From a checkpoint of a small transformer trained on Wikipedia: vocabulary 6844, a variant of Adam for these matrices.
Each number is 128 + 24 x the weight over its row's rms, rounded and kept within 0 to 255. Layers, rows and columns count from 0. Numbers have three digits each. The size before them is the row's rms in percent of the matrix's.

# down: layer 3 MLP down (transposed), 512x256, rms 0.0469, rows 136-170, columns 0-127
# gate: layer 3 MLP gate, 512x256, rms 0.0515, rows 137-171, columns 0-127
# up: layer 3 MLP up, 512x256, rms 0.0491, rows 137-171, columns 0-127
down136 100:139124130123116149067111141138113160172152098098125144111129128130112120139105100147140109105123149132155093130162205104205124148116108159088136135128084081107114141132118114123158099103165143092148153113115126133106112120119129176100152153138140155137107167127184106126146130120136165126117117132134113127121144104105140121169102176102103129112161107065103129117102165126127143165129
gate137 096:158115127128136189129142189109123106138156100144165156172085145116157121129148152134172098100112127145141181136130148146129128126140169104110119136110118093115091096192120152129143149128124127133103146161134158084116147143067153103109097126143103155061132085105141137110133088122143101128122114145096159109129105102125130115102124118128129160106108095147138114156152130104129110118111
up137 099:156132093134120083124130172104104103125124122138133104168109126169120157141108155134107094146106125108145162133157095100147103135153160152097138137101139100133109078125092091127135114177137121157103138135136100125119163094119139119113140097112126127171107129079146144113128134157123151125117142101116117134145119128154092138130138135127106132136167074131146079137131158122135168145118
down137 102:125107123120101127150113108144146122152115111115131127058165133135096136131074094120151157106181149135133108100190137147194152119121091157140150107125151144136145160099123137121132094149137120146166136108095154197123139162140079093148131131171143110151147140180139106132176193143116146104127145144112134121112150137125128111163129129124115148163137142130162118107127116162102143168100
gate138 099:119140120125130163094123155153149173128150107145123120141169110114125109151097086132181139108189130107078098095137150104137153145103083124146106119113151124183179115164104114085108123110092127146125123086150149159160117139133188141099125137149106107087136146161160109141146154102104072136133134127108159126113127106153129109113126102057118111105132124120156158154141160122148075144102
up138 094:132153153171117125125119135098116135131137116113120132140172141128122116117125143123120150097132155078115134140150139129129127119099100154189100091132135110144125129156100094133127137141123154104143130147149138116111070128095132102129089141147153159119175149137111132142141162121101112150120105139122121080137182118137164102096110127070108162127128136163093154096139153103113111159119
down138 091:124132067128124109121118132125125151123132131129169142125096147151090145155121102113121150119131168102116131149184105138193107136092138128114134128173121172141097097130113100139114151150160112131129110161147125097156105131101137125146130135141129110151106122098149104123138149094149131101134132152136058080122155139156135154116112121137103105135166145126096114133142175126159087157135
gate139 100:142128179119128094153116122108138117096143155127130114154122166105109098139111119127122166119127121174128158144094117202108109102137112163107119119118162133130145111133142111129086113146138153126164133098129156147126116123100120123093159138124149194143137119153129077193111108138117137138127112149128130119142155136130158114149139148112121081135098193144164164129189152174101129102108
up139 099:103154157098160151124100163110132151112079118125111108113139134138143126135140090130128091172141116132158113117160138137115142130123098144128150127102125147080111146150126103122166128125104139134141139095136142104126133125168167128127116152091134142133151103120112108090138112190126105139114130154133101149151134086155130146121168123143091150139082152105133152165151107151167165132113
down139 101:111180124111165151122148110133108145101104146179110104129140124106097138123134128138145086159125138145129096110156141085144129132134082140119206122132098125121091131142100127120163125130157131141106138121116118137119137119150174124145145120148127139156143081133121154144130087153144146149122114147145099113124117126113122130135084112170089140121157108141137111146154094154170153119118
gate140 095:137141130134123128128108113084121065146148118122111137125167127125095094120103156135112156162160120138162145099120143159133143126099106146099152103113100134149136130145121139101128084146151116130127132158151186139136135088152150153127169122114123125116135146117164157082151120130125126129082116109095141161154133130095092152131126153138116114130138161105109108156151128180120115182124
up140 093:126141158105166132105128129109115137102125149115096128143134134143105159124136130113143109049137098139118146121135127171102128123147112115130140112152122152146138136129131105096129153154129122163136180153119154142121111110092093135131129106093177194136112117115122099154163125093111131149127098125171143087137086108111106118107108179155157108101117090126102112171131134089150138121110
down140 098:120124168120149136108129127130122093144171152112142080133128108118126117110120138142126113153108087168134123156081092120162153124088123132106089079147135127113151126149161125128098123109128123095124142115151129110099119166163133116138163137156137064124139160122126150161116134146133111144146157115123173100147136081130108128128132146163111121151122155106161128134106166108109119142103
gate141 105:144142165143149086133143081143184102163141148102139148096133142097162132130142109106113117099157108131107133115104138151128130155120154133115103068148172135128120141133125065100122128152077120125105121127141187145153098132167159127101121149159172128132118154162144118139167154121103121113146113129112089134142164137136136128132098107089085137120129130158115136120133095128110128115144
up141 103:097137171134110148146095114103128114158177106129151111105164119089156128102120136111167149104092123148129135130134164160145116151104164123089088136117174105155143156153103109112142064107082065141102110128114139123131135156120165119078126152124151139149121158135191135117138165135120148128126099158126114119100092194162106124143116161095135125130087133112112094101131139120132147148162
down141 098:132134103156155146118127109133092190145127102150121174111125169152144122142167132115062114146131164151149109164167135150180138127122129156075093175117139119122123099125090166102086119139159128146101125155122155151124159162105119102146126101113136134150095147125148149179126117118143134126139133134119137134111106149110096136122141095147152159120120090112140092108141151132113134148080
gate142 104:118134141153100132118138109097176107145137123077130142122137133111112104086160142108110198129102132145116140117104124146121131126129106125099148142116146144108152150076141106116100079161125110161123084141080119138148099099168100128091130095142108077143125121122132142144124102134172120139139132098112126099105215125119117149140134126121167077143096134173133105120130095103088158095145
up142 102:133115151107161128129108118142147102163147117134111059143118144177102104100108124104110165129122114108073159106183120164119107109131144167099153146102114125074105126120083107110093104120134106141128111128131137149139087127136125188136125084147144120140119145117148159152125141140114100125166122197110124120100140144169120113164120094139097162082133142107063116159125134127118174120116
down142 103:128078156103125155084095137155101120121067127155099172095112135101144118179118100127135074113126161169122131126134123137151085130115128128161105157097126122109069107099132167142150125109151138142060154125110122144125135118103075136153143140138106107165138092120137157107138150104124141156105092125092113132123099118127161124128135114147132139126120118106125168084144158140134127153136
gate143 113:149120132113115104175115130098105107116161127126122127068085116104112110155121091103102108157144113141165130121084156112132131103071127140141131131111151100152145133104160128136100130127110114175159084162150134138127096125139098156147199172153136108147142157151123101132074105133133132132131128130122135124182154130114155114140097136161138153127124154102140076120144134142160146157125
up143 107:126135153172128121151102125080135078175106151098100153069169114100090118127141147101140137148158116146117117121137109167111154136104126131147130152111151159188113121151134099098149113148128099116166142146126146127126121132135127096094158144102097126124121100102178077105128134141177134143126137139106147151165119127123138160084103184118112062118121174079131119119146141133153153157119
down143 104:140160141122122156131100088134134079145111113113164106081103091147131105132110104111116111124131114140131133098119162122132123119138116123140147149113143117103148140137151144102073099096113101145156131111151161133167135101096101150115161161120134157140099157162169142163136095170152092108126122152135115154175156120144117108134081153140161142112131163080126135127094139152142186166107
gate144 105:126196131118064129143144114099144140118100131113104154127125118112080133167134133173098153095157086112157130152101119137107117141115110083139135115132116151133077135112089131126138119135123136165124126104106142099158103123133138138158119106153135148092122130130159075106160104144153125144112149130171074105163117135147131113176105135091097104098092120123125094127183089119129132106155
up144 102:178106123103165139108122131125116132156166141141136103123143135162144122105117120094127147157141144151110156129158137142118123132101163088134123143120136112152150114157175133156110123131105157128141114144157115174110150146110124134101129133083118144162144152151138154120109085146073074100124143126149156163086130081111167118157162117160109133075156133133120139134109168142102111157118
down144 095:136115106101108119091148124108112152135182074141152111133108122171141071104139128108107128155106144134144136133104175134134153118097115135091128119102144148121121084090129105148108083126147156112122076116148120143112122140098093132126093102144105112110184098110112149133086145154123112136129085158085151132112118102095138143104106152129166128094123184139081126103132170105127128097128
gate145 101:166067112123128100147155163141129160122145146145149124138116127112140137147086122090111108100061131146136146077131139139121162119145119091084142114086145166170173130136140080118093125152143114112126127139086142122106135075139140128131143166165134147146118057133105140116127143155125125110151107081120095107140113137124150120165155134146109146127133112104192108106166142139116136161132
up145 102:124107093123105111130158131153141146119122108101100133123089124119141097142115121092148109145107176109130127115132144118156138146148143153101112156104132141101141079099137067131142104070172131097160121123122130144130148139176151093133158137131127139145094113112108165078095136143100141140085109081103124122104140138126105119166140140124058149157140110157124112103118115113156138181115
down145 105:126140126093126106154131116123158132143088079130067112100114147159137118111158144112155139157150154162116124111121127107144135147146131165130082159150137118093096085098123145171156112076171142122185112099133087142148144147152112110141150121139125115100135139111108114119123109137140163137095115114115147144116136115161091129135133129101116111187102117133078155124139106090129115165138
gate146 090:175115120102115136090117165078114157089102135132112113114139146105092126124118127130122130165109133137152142105114130132128162114129135131136169136152174125135144105142093110146126146146126126144112122122110097164117105122129124142125142121162137134142143133144131149139186138159120122153124129139126157122171080110107128108111090157155111121129112148112171118126108162138137128161140
up146 096:145143162096165096141106110140115118107066096116121106131113135146104115113099145129096160159152109112125152127155130204107117102101147176136153065109110125134114154129159130119174151174147153144126144165156063144108126090108150113127127103135159134082125138125113119147126120129113138140165130110135192137148114111135127131130166095133095153133128105093131137145114179137110151147108
down146 098:097188108091090087100156108104114120134112122114085118144145109145159128175099184134139147151153175088121137164131132146105158141144118136166172156119086115159146160068133179151122129118126159124131142157143080113142104150112123139126146103112128076116120142116158111145105123156113135085132164135143119132104148168122171113131162146133163115121187112126082154159113088110119109136142
gate147 098:157105091169101123162089155112087157133127118129130069157159154140132137077136119120117178129111166136111186149116131153153174076140100147108147160154150141117180139168133127147134094155154127149113099121128107141101089146166123177128115134123138100135131153109146106124154097066112166128163127161150132078133177137137136131121154135149129095102140172153146147137122135184139137100156
up147 099:099116108153144132137135124085139138102108120139139132098114122172130128134103128133129102137133099126100122125148148142120121187136141110130175107136123090119117075056114145128174202156189167136147149074163163131173142088126120102126114134122139149113142121139156170119092150150140109120106112172125121123105096080128149159093125176120133121075119156143164104124109183133133104133112
down147 101:120122137110118139134076120147150138121103074121152130112127104122135136174128151109153122129131108115127130163133154128089123161131138112140144129113140119136132118126133112112123112088090137110153145116128097168170111138102107134071132127086145117139136134164174127150098179129133115122107129080126136149155060064171106108131141114133134143133097114181089154139129083117112155143126
gate148 101:114152125113118079125081129150114076096112141142159101085121107125114160180120103154138159108151133126155118096083155095105152138121137132175151109069116138148113142127122151110154163159145160114119161130164085143157129139121149123154135119143139120116167101133115099091145120121154110129148113153163126132136137112137118117087107117140116146117104180125135141161159133113148173116176
up148 104:139172115130130133140154090122168127144121109102153111128093148111155071102115149079118131152138125105138115153182116169153102108167091067167143136151181123140128143114113089151171148123100105171151135143126136112104144131112124137092085124096136112115130180112140108111136077108149153129168130113160136113135118126139146170114147117162129111139177091129139110112101150099112154140112
down148 101:153156140117129119134131101094133131155112148122097129126102160077117120170163129117099150164093137119122104146114140095164113136110132169101144100148118085147137149134120101150098092148134110112151114127124172124115124171102140132148109096116125118156122097128184148106111134107160154119123160136145119091148114142149132149093102141141112126115172119133110120089069170137099167163152
gate149 093:118114147140146127093124086138106105166115154106140145133122150150144149117105142115149115108138134116110119136109120147113099118119136098120177110113115139126129162128125155167110104132091111155073183107074117101154118140150147129103117126149121093088129123102116133148145158135131095133148111134161116149160124073113126123127089092151132132163122152171168171095162168120078073108141
up149 095:110140093123131108118143139119135125156129183108146156082147115086122141114157109129126119145129141193114129114149157123114153096065118103088147122158097121148124140090105110141116139122103123160140094138157109118134115123130100123131168170128094115109154092130158133120123111090154130071098112130114094116126134161118111066124112132145111085080134132110097127141159145104091146151085
down149 093:120135151152112145085109135116150137089099118146155151156145152171120166111117138167186162124114115160088146126187160153130114091118165085121122133126131115134129219107106150164127142107120129148097123115150089139121135140113121125093119131129116117152117121127150101084130154109132143111156099108145122147146122116102131136164159139125129160157155154137134167120115138133117134127124
gate150 109:146132149141111140143109114110168159113137139124120116145136150090082120153160138159140116141136097116133116090144159125084161156168124150137127115129137127117188099112118130113117115117144118120173151164092150122127169148149143148162152136118158100141124133167171107141146152145126137151051139156143134106098147138143170099079073143122104116167112177129114138132159140110130152120146
up150 100:144172138104152085133093127098148124140085088119125084156132160137114146135131170108115093183130100104119151148129095138133120157173091130128152092122126103130100130074158113117142132108141176092115102158082138174135117101098136172137107108099128127076154134108157112101136146140133134105149145114132120135129157129091167128088108109148129114129104162113181144150148130166116142148107
down150 103:134140107100127128167142152143124128138157151139108108151152123203071125126108162135090130122105101140114154129209162143089107138166141118115136115122122133133100151141133141155145133107149167166126111113166081129133084121124110102129109128092123162142149152123117146123138120111120145130126191136110136155177123138097095139102133122123083095120144098157132157170079130111126125150111
gate151 111:129146142115124153106109096145148094180086170128123134126133147132166111180113133126139092165132154151140109140079138095112157128134108121147092141111132106150104108160140164133128118127116138142091110086143108088116106110118129107139108141109110096150176114143086148160091145090156119157134104107102167129137124146108126129107137137122142179156099121121141117136117123087146187165123
up151 096:120171122128066124091113092130158140132080151111146122161131105097110053135136122128191101151153138140166115118112148116137160109156120101111112142144141101119114137158153140159182125135139114156118129107116127105123103105105137120120122154089075145115144093141120116118104127143164151126167120140146158134164158148148156153106159144121121162121111180121143102126137128109127130170140
down151 097:121107126124186116161137139154129157076193121177108140130140148111121171164171128121074133109110125084094103118161131137122081127135116125109150098115124108099108121110142132132160163168163121125100101162117114127128144117158115111130126133136127163178147131163125096130126119133116120094104153149122137116138109108129107125131093127149101134092172057126131158161126131144096124090135
gate152 096:159138135145129160120096125119134154127149088177142119143140143099167099153136106149135151100124128147104120145119134139117150116113089128124126157103101166103155129129126115139153163169174134114149124093090168128148125117106117108119123135106127119115119139171099107100152098088141144186183116126142083081128167146071119133111140172136164107112100166168119148168142145118129083094146
up152 098:117128139150147123116145165108120125140102116110134168092148111149084083156163147164112151146140136128144137125124148112132115138102126103152172134169148152107163159062085127092163101118133156161133119136123127152142148143124160115143189106157137154124124122153145141118114163175122124098122130102121132116168121137148114109135133134096091143180101135121085113120109129145180167174103
down152 099:141116135182127128116127125123109103125084138066104133157139128174121083164077117116123155113092107125122127116141126113143106151167126124121126169118139109136157146145132110133102090127104123152132103131098117155089121137103103129151127136128164155163163130124127172125135169127137138125127101117150132128138130099119147173155169129119126111092128154113167070120104132124087142131130
gate153 100:146116140148113131137143115130106126163151144110191117149114096103131061149166111140121142081098154143134156117134125162138151123125146121077090121140118107123129162116096108128101112121086112129109125115111122145155108064100172156190141125077192154132127137135114137133109111121123118151154114083127064155139177113134119129116095178116120152159097104111129099118099125113123122116136
up153 099:077079128129090124133145111117122130139107167087161140072094170163159078139145149167106129100107093159139138189111146109126117117151138157095097155098140117137137153137118144130091111124089144091152102152130143193142109114150148099126128155133139125175121157148132119115101121128178130133125122144161146141110143107133140090120122123117123140075140124099150153103102116112125154146069
down153 101:173094145123146134123098129146117111135131092101144138091134108119119192112131162114093109157147125124155127130138158152142135123150155121138139131135133079107103143100148153120160111112099109137075144156137095155114136111102153117108099110068110150160124125132140109149162135158131150111164149143111126128141135162144150121167114152168093120167116136133169115146089150161101140122126
gate154 093:126117112151142076088125184110138164130135137135153108157113162116126161110126116106124107154069152093109160152130107132128118154157075119160189099156077149091150131134111113077131126128129083142118152108105110109146111104132131116120146172141121133118136144124136126128127106098097121126121118149127107123129142135177141140116100119128126119115183105099169148098118159125112125142125
up154 099:129163137157139155138169127128171109089150126129112154082102087134083127125151123107172094117155157157161126132146122115133118129130106117139159136132113155160167108125145108131138090160166119136118129122111164104140099118119152143105117103111120116121124152153108142106131159163139130100123110134129103164081137120097068076131121129160125109133127136188129094111137144128163140167143
down154 100:119132110115114183149135136120106136126106104116140099136076118159118116115113114119157110129120128139156091128167199122157096098122140128100137096146153093187089154132096150131154126139097168174108123129089132114160138150113142138163123136107122115117133144090127124087108122125141169133127099140088145169140141140102053117127170125142161099150130171130147120155116140099145138131176
gate155 093:207082133135156075111178183163152180128120133132166147149127121100136143114096122111142164108123134156116167124107130144167117116114122170104138114122128169125150142154108121168140132125153150090107162099127132120145105196125139088138134131141112118172154118071134138109136149144130109108136149116099140113090124097169181117148119103141125107148127118150147114091168151144105099115127
up155 097:148158111132105131153128107101138183139131121135135133152121127151149128108166132125108111148120112110088174147133110167143131157165098121163105092145156180131133091162135076146124131124127188116140073147099116146110083119125118151135119181104185127130141163105138116141180146132091151089126118145107119137103143091121130105163135108129128143135131091144133133131111121142125122143110
down155 097:141129167130136142120147168129130091095066152173116142122117118121109123156112118115165149135168105115128145097150180126037133114115150163164108156113124098138153099110144130176159114130132130121132147118130093102116135111142124138121124148091166135113142185125115148108131111114155121149132068103131182139164159097111097137102120162116115096144137120127155100097120091097147137100124
gate156 098:179100122102152107120106169123135112119118107147128093140128164116130136150146138115139105117106133147125147149126118184125150165129138120136115112149120094116180080145158085122159114096119151187167148169127122153123092123112132139136129157108161091121130154140110153143129139092066123044136121139111126122110156146133091123148139138164131072135184155120133113110167122113158125135086
up156 100:112137162118152172135168078162126115111141153136158162124104113171110153112131116110147132125128105128087127110159102135124104102139103116166153102108114140142138121143184136153136135129162117110116125097151133143084130107150171085177170174132098132117106140112120143195160163143118138108125114167103129123110135143139140138114158159128109138200146115167116150119155156113146149102121
down156 100:097127099111108100139109129122164117128128142089131157138168131100149154135125124171115100134157103153141122109142182059122107147081111165063118146159158154172092129078104132128144158129150151132142126118109161148110166134135151137113120124118114145155140112129165123109090105138154194152142151135093143093104147137140102152130108155156140138113127132145156104209115092104087156205122
gate157 104:148123113124136110145120101106115102097158094163119153093120109115142099136126140119161139133136116146132154131132154115118136161095141137113128150129118138108185124125124120126124134118118115129164108094139164099096181118116120156199103141155136142121107118156122163140144107190158122151167068147151134118131138147094133162132099128155143127170129150143089117115150151168143159126123
up157 100:097116122148164124145144107100170145142129150108100114102154131106134129146131104131149096156192142141171132091129133122143159116116129139156089161071133124136111107083125168140127143103096144108171134140139118134141116117094144125115118152144155157120166090090166091128116110149199109155096141116071145100107087109133099117118085067102102153125091148099135132096142129109144124132110
down157 099:117136198147135120130103109125147133094119124197120107150173147149118140110122123126124124125085097121168095104094099157113131093110111119098118121116135154108122083143132086108107112124118171102093091132130124094177141137162152088140108162125121077100124147156119167128161088141129191109133155152144146106111131108156104141085141109089082138095094149134105127125138155146163125120139
gate158 100:142138186169097086116166134131161126113174116113154119147105141125107117114164131139129116161159106144092135110103157081142156179101126149124123112116172089144163099103119153109122110155118154122162119123106118099138172127134161145148138150144166110150140158202156112156127144126169105142122142186124086107169158132128119146157108127129129172124113138121092096111135136140158137104100
up158 100:143100134145133162111158182131128086148117128097159169113134145095161149145135109126095166113079164133134143160142150154140123114123170123097172105170119121160121159165094156125126139111143107125118145102120149126137110116124123088135106106137117125160136117128142107142143113138146129063126122112158158124095126084163141082172135130184145141121100152085116136147107141109122110131154
down158 100:157167147114157084108125121121125115111156120126090147146125146138157143109144110130125107153124133128143177135113158088133149141143108137139117129146077111200137177133131159139094092166131083129138164137153116106124129138140127139130096117124155128116105145121171127148151101115153122101147087101079116140117139137143122119150087118171117102129142146108100110136114127134143122154174
gate159 102:163109094144142123171126143128148141146142124149137149125123145113141116104141132124132118116102134107150145181124105184155147173157152170139157123139121131152125077114109118108162173158099165125159129111126146133120120110127098116118161103130165181118140122145149123120075123143141135076107138152103143063135145102088150093137142147102128123104125154153143118134168173096128102151131
up159 098:134169118148114146088109120126122142140154121068094129081078120192114104134117111152067142107163154125126128142110130135114141133134098137115159121124133143156165153121148143146112106121172110139080125125099108153151109109110146140124147143137095105106123194125170154094108117140113107122178108079190139132143186136152137100123112097141150166110141144146133111114095098123127149110144
down159 099:118123128128098131088074139134128121159140135163150188145112148126182094119180115092148159127091127072175111144103110132179152177145127155139123118118136131162136148112116113105142154108130142163153132113112119072123119139141128166146147148133127147107095163137088135127120166126140113102104134125120118067105119136149135120146120148159121115121133154134130094094122104073130161160104
gate160 102:149133122150129174120164161138127166093145129172135148118121161144161153152123131170125110167155144117124156114149174113110139116144123079131135078115158098124105149151156087172119142113143119116098089147134115094096136121122153114130118124152107165131163097156101101109120151142141126150141056157099091145085119153076143127129129129130130138113132119111148152122122129131167124122080
up160 100:138137134117130145097164102128111093090118168150159147136104151085105139180169140148146118135101166145100158116128140125075122124094160114139136123090122131107120150125142136111169127126166087150148084119126121091135148106103182115124130150146146140102144090153150153131128145140107123126148085125145143181108156130165129147130120115132076109157135109111103102120102103156095172127123
down160 099:141132149168105122107116132120100152164134171148097125108087122148133140103146106164139196135092144104082092159097109109116129123124112144180154166138093116108169115086104161128110135163141165136105179125120159148119135140144076147128143142144117144159108129159138149152130136101150102102084156117103143132083107155146130114127132114137154153158162161101136135147132127130125126126132
gate161 098:125100134116143199147096101092108127117168102091120112120052107132148102105162098108092133114111140118115122094129120166138120116150133164158138140104148160124118123086109169127122130081129118162137136127134102154141116105144088121143148155088099158135180164101135128110129105087160166077104105114131087109141127149135166125142134125117109092108103137110146088136118117148129138164126
up161 100:151094165141128125166141102107076153091102137099137107172133120144128142138131139152126167136138115111066139172166131161135123105113120118163163105114114117164117117083156150113138118095114112133100117133134123138158078114105137111103123120138172098158147139117098138127164114136089130123121129115116166141147172118096147130135122138156111126103107120142124165145124137143070144061153
down161 102:109121148086150082117145160147147128088131118182139125118138104136092120084164140106151108150145106118148126130088130120187097129170115102148151105119104160101127129125112107175142135096132152093124129118139109135154191129114110112130109089088141167086135117112110117139158134137145100157116116134173122131109111151106119116104157124088102130123174112124123113117119135087153116153139
gate162 100:148145103103137107143151140118132151096124116139155146159160118112125144150140150102116135131126118152139186122111116197115154128122121146177139069100115114102093135119140062132162175160116163130128068145109127123131119110081140173139180110156107126165156092159115106099132088100118125091147133127149134132107135102084154094135115116150170108084140112096183116101117125084117112179104
up162 101:123104110114135135119135116114139147118110096107134122169126147149086153138117125139127158110125148132125116147140106131132117159133167128120133121126161106126114110062121139105129169139144161123111077119092122134111137137150150117154107133127128153164158102099135086129099139119132118141140130144198139124146152095110142123090143092137121103083121079126141150118134083099120108118101
down162 101:101106145098174126131091103116141126131106108147138156122105145143113152106131155118133072158098116127121093156103092105082081102126142151124106156119120155144097148140110109165120126124136126104118118116096101124111109080152154112128123146144107143171141150143074147157114167104149144150117165105177144137156135119111129118139098142172131158124129106134157124143128123128141125141156
gate163 098:157123155176097146145146138149144159112163123147093087148150179158124120137106123101102149139125108129161150135123131119140133147153133107154182132096094146131145130086100136133150142139091117092133154144080124178136109136127161127143130168158157105149114134131130109120111117108136120109116103149115108119122140145125131127150110137145128153098117135124142146142125144120126133149153
up163 108:119106145117132137103121107109156164077110166100085109157114154164086145122111133107160151118133082125112123109119143171128091149138123121152133120157093123140148130122127147117164118152161135112112137122132183126118135152158148124140133139140134153141129146100108154163153175117074179126134119158163136104151119128131074095147169174100106101176126100128136121136133150148165129110132
down163 111:108103172105116131105158105158139168138114162128078104169092156109112169106125123155109105154116160136128118120075154130070118117130109139133169173178122078055115127153096161086078142132149145098115136119148138095077149107136095131128101128095071137149114144135166138175097115127171119129092157111137117129148136127131152140145124144124150113152141144122146137121109158142119138128125
gate164 096:104142169126123149113110105130126138125136156088094148110115114150116104137155104117178139113166115115152114079091121168126111133067148189124106139130114113164129090135154109156106109124151097124131107128071141158163127143137110153125129118097132107118098136162153114152114079123149107148150151142142129120137138149121133124126114159111159110142121136106151084139165110105134177164100
up164 105:140098131126175163133140112123146081110134105117125152130131148134092156136106113133151090141147129101128140130123150141119108142110088095118125108129147138106108102192100155162114132114150134116131136189154130132091104161155148184146130114165123173157128107100124120145136129128138146133129129163095081076109103144088120165116095126115122128152077113114120127122114115140155129136145
down164 106:144121152129112126146132136137156127123185130167088136129175144085112127099120105126127104139122166170126155149128137110192098140100157129179090099133133107154107138157129138156155104176130100161115098120128055117151142090106108115081174112142172120120134147157125138168142127121134104108130128140130111161139162136153124195149081135131120154133098099160170153073133145116145120123132
gate165 102:141083121149169108134178143117147185156140162173148138160164145173096143111128130099105185109135122107147162141124131153141098123148071133154147098124098102095097142147168101106095153120130115137105144171083118103136175130150133112127164143149116089097132142147131128107099089086110113099115111112112127139130107089141138129147124156113170117122140087143143143133129108130118135140154
up165 103:151134134136156127127132163124115151154159098133143102125107154146147151104124129152179126140107157121120118144135147130147180131098171132139106105136143117150142136112076121149122079107126108124082116139147109142119093116144143164136142117141141094142114116110110176143145114101123128194111110090122143157147148096123137175136081157089089106089151146105097129133145125101113131138172
down165 103:121106110124117091126108135156193148107123127138132095123141138099145180165149105090140128096137130158132102049164116141169114128141138079095126137136158145142121111121129098156099131125133117145131100090164108115074145127140140144115117137122169125142103120118145115171186124130144157132113136122113120109119130185134140132170162138136116124133155162114151161109112090119102123096174
gate166 102:168134133121105105137119159144155101133117142189116128143135127159123146128183122134119115133139121140116165182139190125133162076129135097131100120129133128098133114099084170150151104109131130137145119089134123173121158107168154112130135127095172083135120129130121125139100155135115137123150142153109115122136156103127128127138137101136155130087091155119118134110135104076106135124142
up166 102:091128106126120154106158142138153136125149164095155107104174135111136166147083094139110162114166165133056141127142148118126120112108129122090108144115132114159166161121097144163161103152100098132093086185150108106152131136115124120159140173174110131178145148126149130138178095105126131156096141140118138170137175136094153132123135089158167144122180100145164123152112128131176143098119
down166 101:136111117145114132072107133164171134138075127143105132101132084112133127110137162156131083145082136138158163088072160130127108124114140111144117133098126131136110117094155141101090121106114121104176187129084155175101140149119113110124124122108138109091152079121113150111140137132131107114143070098135098124102145132143108097119147120084130124094083142116103118086132128110094108151125
gate167 095:161119125091147065095118099155163129098146113185138124125161185127097135124134155146135075177082130089150095132127136121111178125121105153147145118160105129142152108107134086104158137130112146159145142114145135145081111131164096124118165132135122130144183130140113114114159157131109157091166099122100105114152117138129150096101140089102104089090107185094134125107153109127111123142098
up167 095:113079156177081118087145119139147140101120095102140105119109106120115139120122113155099097114146097114096139073112103123117118115126129126135089163082123127113136136122129101108142095138094128129148145168140163148140092155095152169206107132117101114078131136123119149096165123133110141123127147109112131121137128137121089137159107164129097162138128114096109147153105178216132091144140
down167 096:124118134093090127093118120126120127125152112168131115128118135146148114117073146110127081166097153094123112124061108118161127114119108150131116126134121121120136118148160134111164154114155094138103190114133103105119130112141109135135129132154137106129113105141131113124126102127145118109125119098160116105146140150129111088159147097102118141105104138078119082065122123152126118163104
gate168 094:169146135154140156141105129137097146161140137168111089145126170141136118108142120087128158131095146153125155159099125121099161169139146132137145125114152138110168144125083143159153084170109115152127120105149135136140141151120110088183129151159136093141170131151194126113144159141152103129098101153081135126173085152115130128122118142147170107137113135138118139128147088132113109159154
up168 096:143105136108122134100166097139120155134133095110180125120140131141131095139117071155101133139098142124158113149107136113140138163111091182068133154152180131133135053123104114138143157141139157129138099171080138144178104107108100141107122092082117126121140140114188145116115167116147147117108152168140088112138127132111114139116101133091115113160130153122134120148135138154151119122122
down168 101:109124135113123174133126117116190131154145129126119118102136154125134123139130121103131154134115150155139104067166178098056118116147172138139113116110156144094114137122067170122097139140142144113098090122095121158095168123118158122122134127144146110140152163120101144120150126121165128097120094155126147123206179088112163147125118137096119112112130111156120112141143169145138119141117
gate169 102:136135186133142128157133095070153136114124138102111112092138162188110105108138175123131101149121102118156123082134155122122130154143113126123133165151112121140151151135122074118139112131106139161128097132103173092144127099129112172172145130115126139133133105168101149115161148095151140145104120136174135095106128127124176149120123132109118138099069184122101139148118146138148124115139
up169 101:149105131154145100176151138137104104113107129116157157115166108108125128155131153136111141094120102122131106110135122145140127121121152125195153107198067136133140152111139120184113152104093100141135142091151091129122174146153103147105145142127120084088134177173095136109112097110140141132163127127140129121094147125165133102139152137113135128132080163114106133129132113131121143111117
down169 103:123106172128097141102137119114158139097131137121082142117104140097095112129127137125193144100132126182139121123150148084116106105118133168121115138135094132140149106161081187166098111132083088185151113127132135112137177118133160120149151106098072134109085160140100102120167129124125133148143142101152129106125134145140120122127095132131141110154140127082160086096108125127120113121126
gate170 093:094126165134105149134153154115117129133098119156117116113200113112136068120150072074145122131111160134176122054128133128147127145137114153114189170169166100107151084117113125151100121109141130096172086134109157159148142109124102099096182125092154136109150108115134114107121137140166102133137139140097130074125122151092145114163092136133088137104151173131191081134128130147171112163177
up170 097:100141107088152123101133133175125116131142111127133134095112155151122153127131126129135141134118113091096151106110147105114142099143106160087124149142137120117135097104115117131107132124129104136143110145108124128156116160141125149144122143180076130128152095117113075094125136101141168123106106135131115120155142096132108109108149107153102113112133114143138085116125121194080133110074
down170 099:073096162115124150107107139140118123152111106099138143098154144141104110126126131120087140135136130114177178135097126127109146183091097175076162099106117158134108118097116120117132103190115118131122126128108124124074136067111124141145118131105160150152128126154121149142119149106140092120141106110097152128145121143118137136139129128163129158133123092140127068096135173154105099113077
gate171 100:137154136120095120091139120127142127138095126195140112189153132123173092121132128119155162131101147129111164095120141134082157126103097123102169129133174109122117124127122139117116130151148179082101131141108143097122105105113114117148124054126150123139125090169124095127166122094114119111145167144101149112136132095084152147149143117163165141086124121124124111145102163155125093114131
up171 105:116120149089160143139116147130101107122117141135096154158122153145152162141139124156154174121128161127115106155162144138145130106143136113153102131106114180113122133106138178121148170076143102123108127110135108108124167151157137116110087091117134120119173113136086142157063090130152130148183139104151107146149115122108119163127170138112157143143139101103111148186121098081098128160084